config.yaml
n_layer: 9
d_model: 320
n_head: 10
n_kv_head: 10
head_dim: 32
d_mlp: 1152
vocab_size: 8192
activation: "squared_relu"
norm: "rmsnorm"
norm_place: "pre"
norm_eps: 1e-05
positions: "rope"
rope_base: 22000.0
rope_fraction: 1.0
qk_norm: true
attn_scale: 0.201
bias: "qkv"
tie_embeddings: "early"
parallel_block: false
extras: ["local attention windows", "gated attention", "capped logits"]
init: "uniform"
init_std_qkv: 0.0442
init_std_o: 0.0104
init_std_up: 0.0442
init_std_down: 0.00549
optimizer: "adamw"
lr: 0.00119
beta1: 0.9
beta2: 0.95
weight_decay: 0.1
lr_head: 0.00645
warmup_steps: 353
schedule: "wsd"
decay_fraction: 1.0
decay_shape: "cos"
final_lr_fraction: 0.05
batch_tokens: [16384, 32768, 65536]
seq_len: 512
doc_mask: true
train_tokens: 286500000
steps: 7573
dataset: "wikipedia_en"
Each number is 500 + 40 x the weight over the matrix's rms, rounded and kept within 0 to 999. Layers, rows and columns count from 0. Numbers have three digits each.

# layer 2 MLP down (transposed), 1152x320, rms 0.0576, rows 872-892, columns 160-319
625437539419465484614510397525486525477480514537480479527466444363491497450533496486540529494562492523487494460509478477494595480562557476485522513469546412523489478473514506532551451532449500500530539491475485505446498538434489465497543509518586381568500576451464486412482568490473404495429501492525430590483490564494505511471562485528481492553454508567518526492503502516479521511550582510453493401506467514474495596509476482462602596545524493529604516395528491559418549523429518
497512492539509465501516526525521500573521547468480427470531475511469539446460524538483495498435467498471453500495452502519495453525472484541575518499541469553508534539518493453496533504425617498421476473561533417540587496569511554497572405564528455448550519488510508524524458505495589461484553497429493465495454500465548502543453521556545584486550510452444531502477468415486558509469502424476551512527397503545625524505569423555527488510480614492502477522503470484458499385467560
520562518534505484461551487511533485498496492518491511492469504512426523480479523439501561465492511524519488477481471489503455507480471466594485432502515573522483580459460491483511446484485485535513491507415436532545518500457551473493488538526495488463501482533494572548440480429503503526464471466488483490539500502509549553526493502549518466485443468504486484488491499587507533448475453519490556536427499515493542487510525435497586548502425475538478562479510456438542479531444488
528528521496542502553519520538542493440529545516634482483522497443494542501470556432520512486548496478481555476507495475516485478491524548515486495464467445571486478511579521472524509538477530459465450495595526445469550559461502485529476520492447508530510481521454469497420511450485415460504565517511455544485486543517551479484504486447501515456467517480585599518447544539543540413499504521542500529528477480448456506458602492511485505533491469444499398483495519475488424510461577
479506405520573524529450562454454463547436484441396456434418487500530383491492493535509536594443554482409539489497429504465490450508489560416491488487452480486513471530531495529443512531502485452591409568478517448476486458440570531471443527468522542504505513442489485529469440472394488419551499502429555494445475561476431508539498484470471517489475430483497492475534515485434489491402545525421506456471533474507496570499511524461540464430514464544488481385521448548450541584412492
527538408515509488457565462482498495527459502530494543468500563489513471570489492493429495540526486425422516507530455479525497489545492501441444529508464525517500457474520422444410467451485481499514500452537518504463501486490523498586526440476590481513480519495501442484517417532441510537505528508537491527471457502603485511452439555494483519436519513574554447495487529514468478568464471544480472524546471485474491526533475497532514455584511503516508507498455531516546599452476494
458446465541504422529443475428504605509497472537455566486505529506513479477485564436510514545515515472486621490524455461584531520464534510532478531443527508609532548487509479559488570527442453514550513468473485489541516517537507474530541533516521533495361448440521494503496482477527423528577533508462472551493432551508511498505541478471547495528497484510374436523451475522565503565485481445521498492475475430528515512524482429554509490415451525533454542468463427525545526591494516
497513416477510463524538475506559526457463493527502526466487555507489511582471519550517482443450477549518584509489481569528508537545515496546466488452525538473482510452512488519504495471563453499473441462441457491544507518477557508512494580574493521486554511518547531516488500445563471546470511569458502529611553505542472504532471536544534559519539546557471548454473517516509459522524546516580453502518527448473530529517410481465563487494496500480486467518422488551577501479513547
491521480524508503538554483472522480438451508528510508453515444494565490505473452544509462529561490466451515480513489482592526529425446477491484542497484481498496489494461550540486468496490529532407458480496519514544474555500484489536463488470500484542544510451464478463457505499437531479485443477498453508436505575411503526489565510514484589600498426517448450546509459540531490529560437489532505550542414520555526538502479478498486456458547420548516550492479497515503495542533502
540476412519520485507541473493545587528516504491533451506477573486458487568525447447471483469561478533523479483485436445552488416514441495445496569424441525475526508542523508485513518432496576515530430485549534433401534466498488573417513451564460446506485475561456532554503460568514553556568483518522462469415532519491483531441520485359522454494504451479489529429459497574534460503562453484527482442572461499540411499409441562461522488526481487453466493415565501528547474500481559
483479459490443499441506522470535490483500470521510527464468535552550408510443522566508483460492504544461518445449484474548487497419590477432585436482517498507487445474524470477466493477514485482465535459456523500482505493527584511557456516469433488460504467487430413489477496561507548527548446518473553468501487508482535526492537526505513514525448473481472515481453505577508541439501515457515493528453566558498482536530479499533546524566566512490491541489431454461555546508509538
539546537502511495405558563492480562483469501459491514506481474562474440465532495538531541547436492463581520455428440597511500480504506593477469446470460493556578508582591475510582432537472493450575493421460475439513477403541424552454524459533596563428463605563499546532521534463405538496541464515510516542486583523413570517545486507470509426555551443500457536461487548528437508491540446559524549513457524450448512448519472515529568428486528466517478522463555489513506458450500518
523526412524551465529512494508539543484495501439526531498522493413549529543498463490502467481504512515490462505518494500549503463517496487493570612515497477463473473495488527497479562568519477530472503468512442480474450428458508562486477582429540566544499510457485489529511464520445541506491532455551512609491535523541505570476458499447468513472553476471489455526458479418477522521415500507468486523506502520469493598491523461518503497509527597535497457470506457467517476513482522
468505502472525526491521475512448507442496570490541530473488479568479486490523499535435528554486539478505521496498536511496583520537538537574498496476516435515464503482509462466472505558495490490454542526541484499479537469511654515501539519533482487503493491548543433568537499515548495497495487464613535539508488460454566554503513465518467510542547406457479435547530591505502554517539503531544528445487534472560476522542498539555541529498466540558454502570601524524519512490547494
482615539486488456570521483560514474485452438476404542518437519534521466500473429514472435546551417520560505492541527548450527438477490493444464490465543469522541424566445459526475521439481504478510494523488580578533475476518509515454522484520494456598527517509457488505448483492451569509484469513527544494485430494490504490560466477482508521566515458497406579525519493519452470474572524508480518497482554539504450414481479503474508505497484504569461521466491507550449520538522449
472490425504490474461510495462525523503445541544445517521513528456384492478532523510514486513517478470528609455421485473527493553443511532558471479516466503498522489498523501493494495465510485521488494465486536548446488521534484477527475521472590478539534474460481499494420538510502539581532518547548522489530545448568494517453462480517541555490529518554475503437459512483477529478528468511453469515430480470525506480561517507426500418507505526500504463482514513487482498444468503
485503465449449503573478510511510523521570457510548433467536513528525498529507434497500483519508559462467524514520494581508451421521511487522625536472527526544485448520456547478546474526506506484470435483521559468548538575510497524506491478507470492507548522476460485498530542524527512506462520501456451453493546489552537524522476546399520514515503520499528483470536477511494533549458521499591496516505506532542533467470502406433503504489523566532488475493498435541485520518548451
556472502563477478558392583481471500435460467542532522513500449524511445461522430459507477485514503506526550536514480421415516521467517518510451520484479566488517471536474473546462482539491471464554486499441502513490472479453440487490520506528515468472594492472521462478519429447441486448508477480488482485534486498483487529548432485438498492536453495560474489459518494563390461512509488543536467541485508509523508502542489512531505457526509555540513564525430548499530457487487507
472443518492541552462510491524521455549560494532448539501488534478495545495498524433515489445435476549541504528522483468445546587544521490484470471439508523462535509472502506509497502461479473451512453507462541529493498538555476504538548553478446481510485478476530497437464493493561497524493534490418500516515420468495531479524484464469490469489504459499517543458547523522470473502492505434485514469476536535451480577521557489548469456486512502472486543508514547538421524444489518
584494465540458529529536504525511562465476505537453442497525484448481487463595487568489549513470469494479505460516491488528539512513523460560484482511528512541566526509494454556474446486457507546470527529496419484517504428467469431412513534600462463491538479519542490600513452516561478491430471493553465470503475601454502554560504435502515479428467467522529332477522449544422492468522520488479521510542615506441496481517454521579497484463514512537388462508571543505427435549540448
534542422580492475550464524581481511542504505471423518476462532520557445512379517424510439526491533501515509468577407556477468608552588539493557506467540515522496554528572437480527495523499442568527396466521436580525502443531474509496598466415482463489437451506597509544526522488505493455539523565429509574503592458497525535513424489449548465566474552455528428514502551523498542481495563510404488515494438454565461556485548458469495527473423539594506400468480429493458487562522499
# layer 2 MLP up, 1152x320, rms 0.0828, rows 873-892, columns 160-319
506483484476460487542497490452480492470432467496479596490511542445489485489434467454512513488611455540428461412493517517495523489606570499432557489483463452469533420517564537521534453493495471484521532493467484558469465489434443494496527478394488498467514482505432494454547548495523409487432533499581576508524535546530518431517497564467494484497474445487513458517460546529532488538593490458447452455504562486451511497502537481453481507516493492519490549522520555452561501482527429
538462567466513498473532485481563490486506400496496464457468477525510497473488509544518559518533521487457549489578503532503513527497490538499506497392444529495536573535506466499446529568508543494448492505538488590539492529481501496474490494476544520468547489446556551471467505532525466456470474429543523503458462543462530497526492537470451484508492513548556514579558454459549489593518527539465479468583513479489476560512477506548451487466445499453581476479457434431425481485537527
493478536544462525457424510483438556518470460487389476548531469549564554485500478534478507534514529489481437489527509530574545477577497509426539437509491500522511532532463459477489545500491557505467507520443477498517524515481476472494565474512527517539524449455560543540503475572550491523513440539437524495529495472491522535518458516589448492544501489438447413471506502453518544548506508489456485474515543430537569507538449563469498539480538555491426518554498496503504526496528485
515469518491483448516513470546493498387499610536532485514601455515495609464497492465481477508554485534586471582429530477490507490474526465547504488495490528503560610453456443446464456430548464474533529467446488531500538508467510448438572500506528438528496524454487491487502568510498463519453467479518485501516437549563631533395454473509553448461484532517488455518487571483502576519527474443543508426444489497491485487584485459514433481554472532436534608573505572488560530444496487
554525508521497510527480492588448517444493470478463483538479517504544502534600514444501486492548493470564446542457508457534501500492442492486495458551534486437523466461508515521543488493466467490471496501476476479525482473528485458501487490522481531508505497509421539521517508526531497479483470516483480485555473473457551465491579490494487431528499517494461524489574491478520487479493520488506442516474552506499507543481469471554516437501451538464517505563510492518470464519489475
559536513418536558580533454571513446486488542409516459473458425453494552489540475509533486506503449478487453490532553544512460490533452537462573559484503492493499489390510481521437462506483456517435500564502481491466436517460471500473496426496468483563552509517496554533495433511514543505453472454555496493408499502470483514510430447516534527513484508419515568545554471502428532460509532546457526511529480591502493472536496594441498533544517459487566436494514469432381520463466478
526469548543460480434528567506477505540561459503522438462526444559471468416547446525483511540468492477431448426539552493497457499399486454508560567492498481513503490540506518497509539451448440443548540539470478542652524421516492473560497497429504496471483552504455524508453511509406486415494450407556410515396473584534546537471571473530442557454429526462482495542541422491513452403412457457463498473513493542466484503512544541572438459487502541500440546498485506482485479550520468
451469474488479472480478470555510409471542542473541500493485506524470530519546536494510569492510450495532400474570442490470496478654565582475513434466477479573478440469570514478534526504482447469570466518525464466509503500512467455506460475518467506548466497501522540552527502454533419559458523520479557482500572464511516450463464489541511522490533432499513590444472505436518457506436547505490520488495549435388451487481483482471524510552506506518459415469522449479485472457436533
521492456507545548457453566513509504416564508539422518514444514584567449449496500512560533523473560439518412532553540509452492507516542515534495515526483492469516570433495477460502499545453468481528569500439463548542501510463488480548490547510493455505579461483523556461447503526476475534497496441444488523537431542578487510513441454564538525506461475493511498551443489490425508435459547455443501406495537562455490510525502469525499478492502559460422573518434504502477490531385460
538519492458516441524481438529461525532442450514496466419463535504459540506511452489547517497506520436522536477535503515510548531465500533478483563563448503488533484482577587499555431492585584503409538502519491501513489507504551519461466410508520520538478511493424544514580460511525570442442535427468421589456515501480536493446549483428550489481562425528481544530556566499492482507476502501450499483482440483465520444524518485495475473490458408533487540536461514469433403532438511
445443534501514514526420525582447526479532483543467503513434435509495478541504514453473464408520479564468562539555543417463448462500469460503553572521547412544560448480497520493517518488468553518389591495480495453462493550439579491582607515536406406563481501516499473498528403452476419452477520508442491515507455582471507514510472522502481570515497499478526498537519505445536513545461523479466491410441502599554430517452569505420516505505416517484513468550441524519531559517494546
500477542475469603479457440501436389513494580536471485511404477542456503504486470504497500455491450510518529517470433524480522530488450509493470433463479515558560502518516519492472472523479548402530462523542538496468554583547492476545490466515538471507522546421539514467464496514565527505477529502512462471498445492427527417495493548491535498436490509464548531506528502513488499545528496526467439494479514514484460440491468488491530514489496465477478453568560527458516535493510505
561515466409486584463576455576503502475511449506514491467491554422485539500503472456495475441482410558524525487548494482506402561484482471499508497478479482475510515435507521512498500424514435543444502492562540538493563461465527532471476537519524462435462512587534595542461506536466535500598511473541458476520484462499537438529447468446434503477474457490518500477489505485518532474442555538466510433477523524464466494443514535493511531524534449526474477481484476580491489514555488
479408468552530532447500528472540442508541498516520487530533507468476512557479478471463522519463511497413503543446437475485440506508504545551534508477450515474488544510480567502504481494538521443466474491505476483505567498519501513484482511453465489387524514552509558506511539482518431480492478498541494577490546505469480513511528554512546505479473509518507505511443525458495503518529487529527448498567472431490517519538542564539485521443555542432494456503491526477532408488523499
541448543478559461495545505541493503510490482523485493500491493567539500500519466484508559494458480562519452534512539459489569453473464495431508492476519500494473485539522506504466519477417481532531498554557551495524487444556453538477463499540407503424538487519438539518493471508505507452530512518462561550496469512438500479546438504442462485461512500476529530482581470511533441519529523438550515530500481434516516515488494494500478490470534438481550487557452436505542467481506508
536497549527496515491485462488511549496462507450465534453538499489508526466494545466504487469526530501493450452522517472533549596498535462555462477494517449507554569518531488511550523462527463516626520520491429553471518497522450472506469488532564498517498476579561528518498535538468513519522536451552527485506463507518448463453563404563508476509453532520474534474483497472539508534525458452458493416524538499542507478467535554513511525494467450481549498512491533502499475443500497
528451563518501515516551413498573482577533532450480503473559540457465534477494520519469481578457491453461495551491519527538498469472486495496481439468537447509495512498462508529524490513516540527468497522541462426538462559580535458539488499459426527458410459533459496469511551533491577550527460464460605532502494492520524534521538522553387503513556491456453535464540486482597544483456517505484548465439479502448510484449475512479539512477553478489557466533501489548418491564472473
513540496487497393530553552442507500453475503498522482512492500469519513504492487524500449514558547433472551520499515585506445442454514501539526550550503458499456498546474476469506491497548536557523547501585504490515454530407523521483488472519506523527520561534482475533538534487434466491506517539513510479477566520487479532480522540536496499556506477500512467540419525477514557513468501575505484510544478503552484437487477472451527526514496497481517485522464490457570499560527510
483502470484523527458505522501467432446482490552476504483478436498493497570519552490426489519503481493512460567603505521444441519506536479467479602458461523521474415438540444423472577487506517468532497551458469470484525514471501585595469548475495513436497545469491499371457431459431576502528546471531511551511523500504516495441532514525461566505450537480511564481521499425484526596447501424568458500471473576543509614473498495451503521441461523451513511524532441475508540451468532
495536531419571557465477527445488487498470482537581512498487548409515517489541520508449530458510484525490556508522594466526565479476416477533441450538467439515512498464486542554480470544487533475478516553423532457528483524470581502595470497573533507553535538473512452496482456496479507505442540445471514422539484557468599496522552478535486468456544438517467541507506509513481411512444458448604477486457598491488492508540469566488485518502507523478495549549598521515543441508430514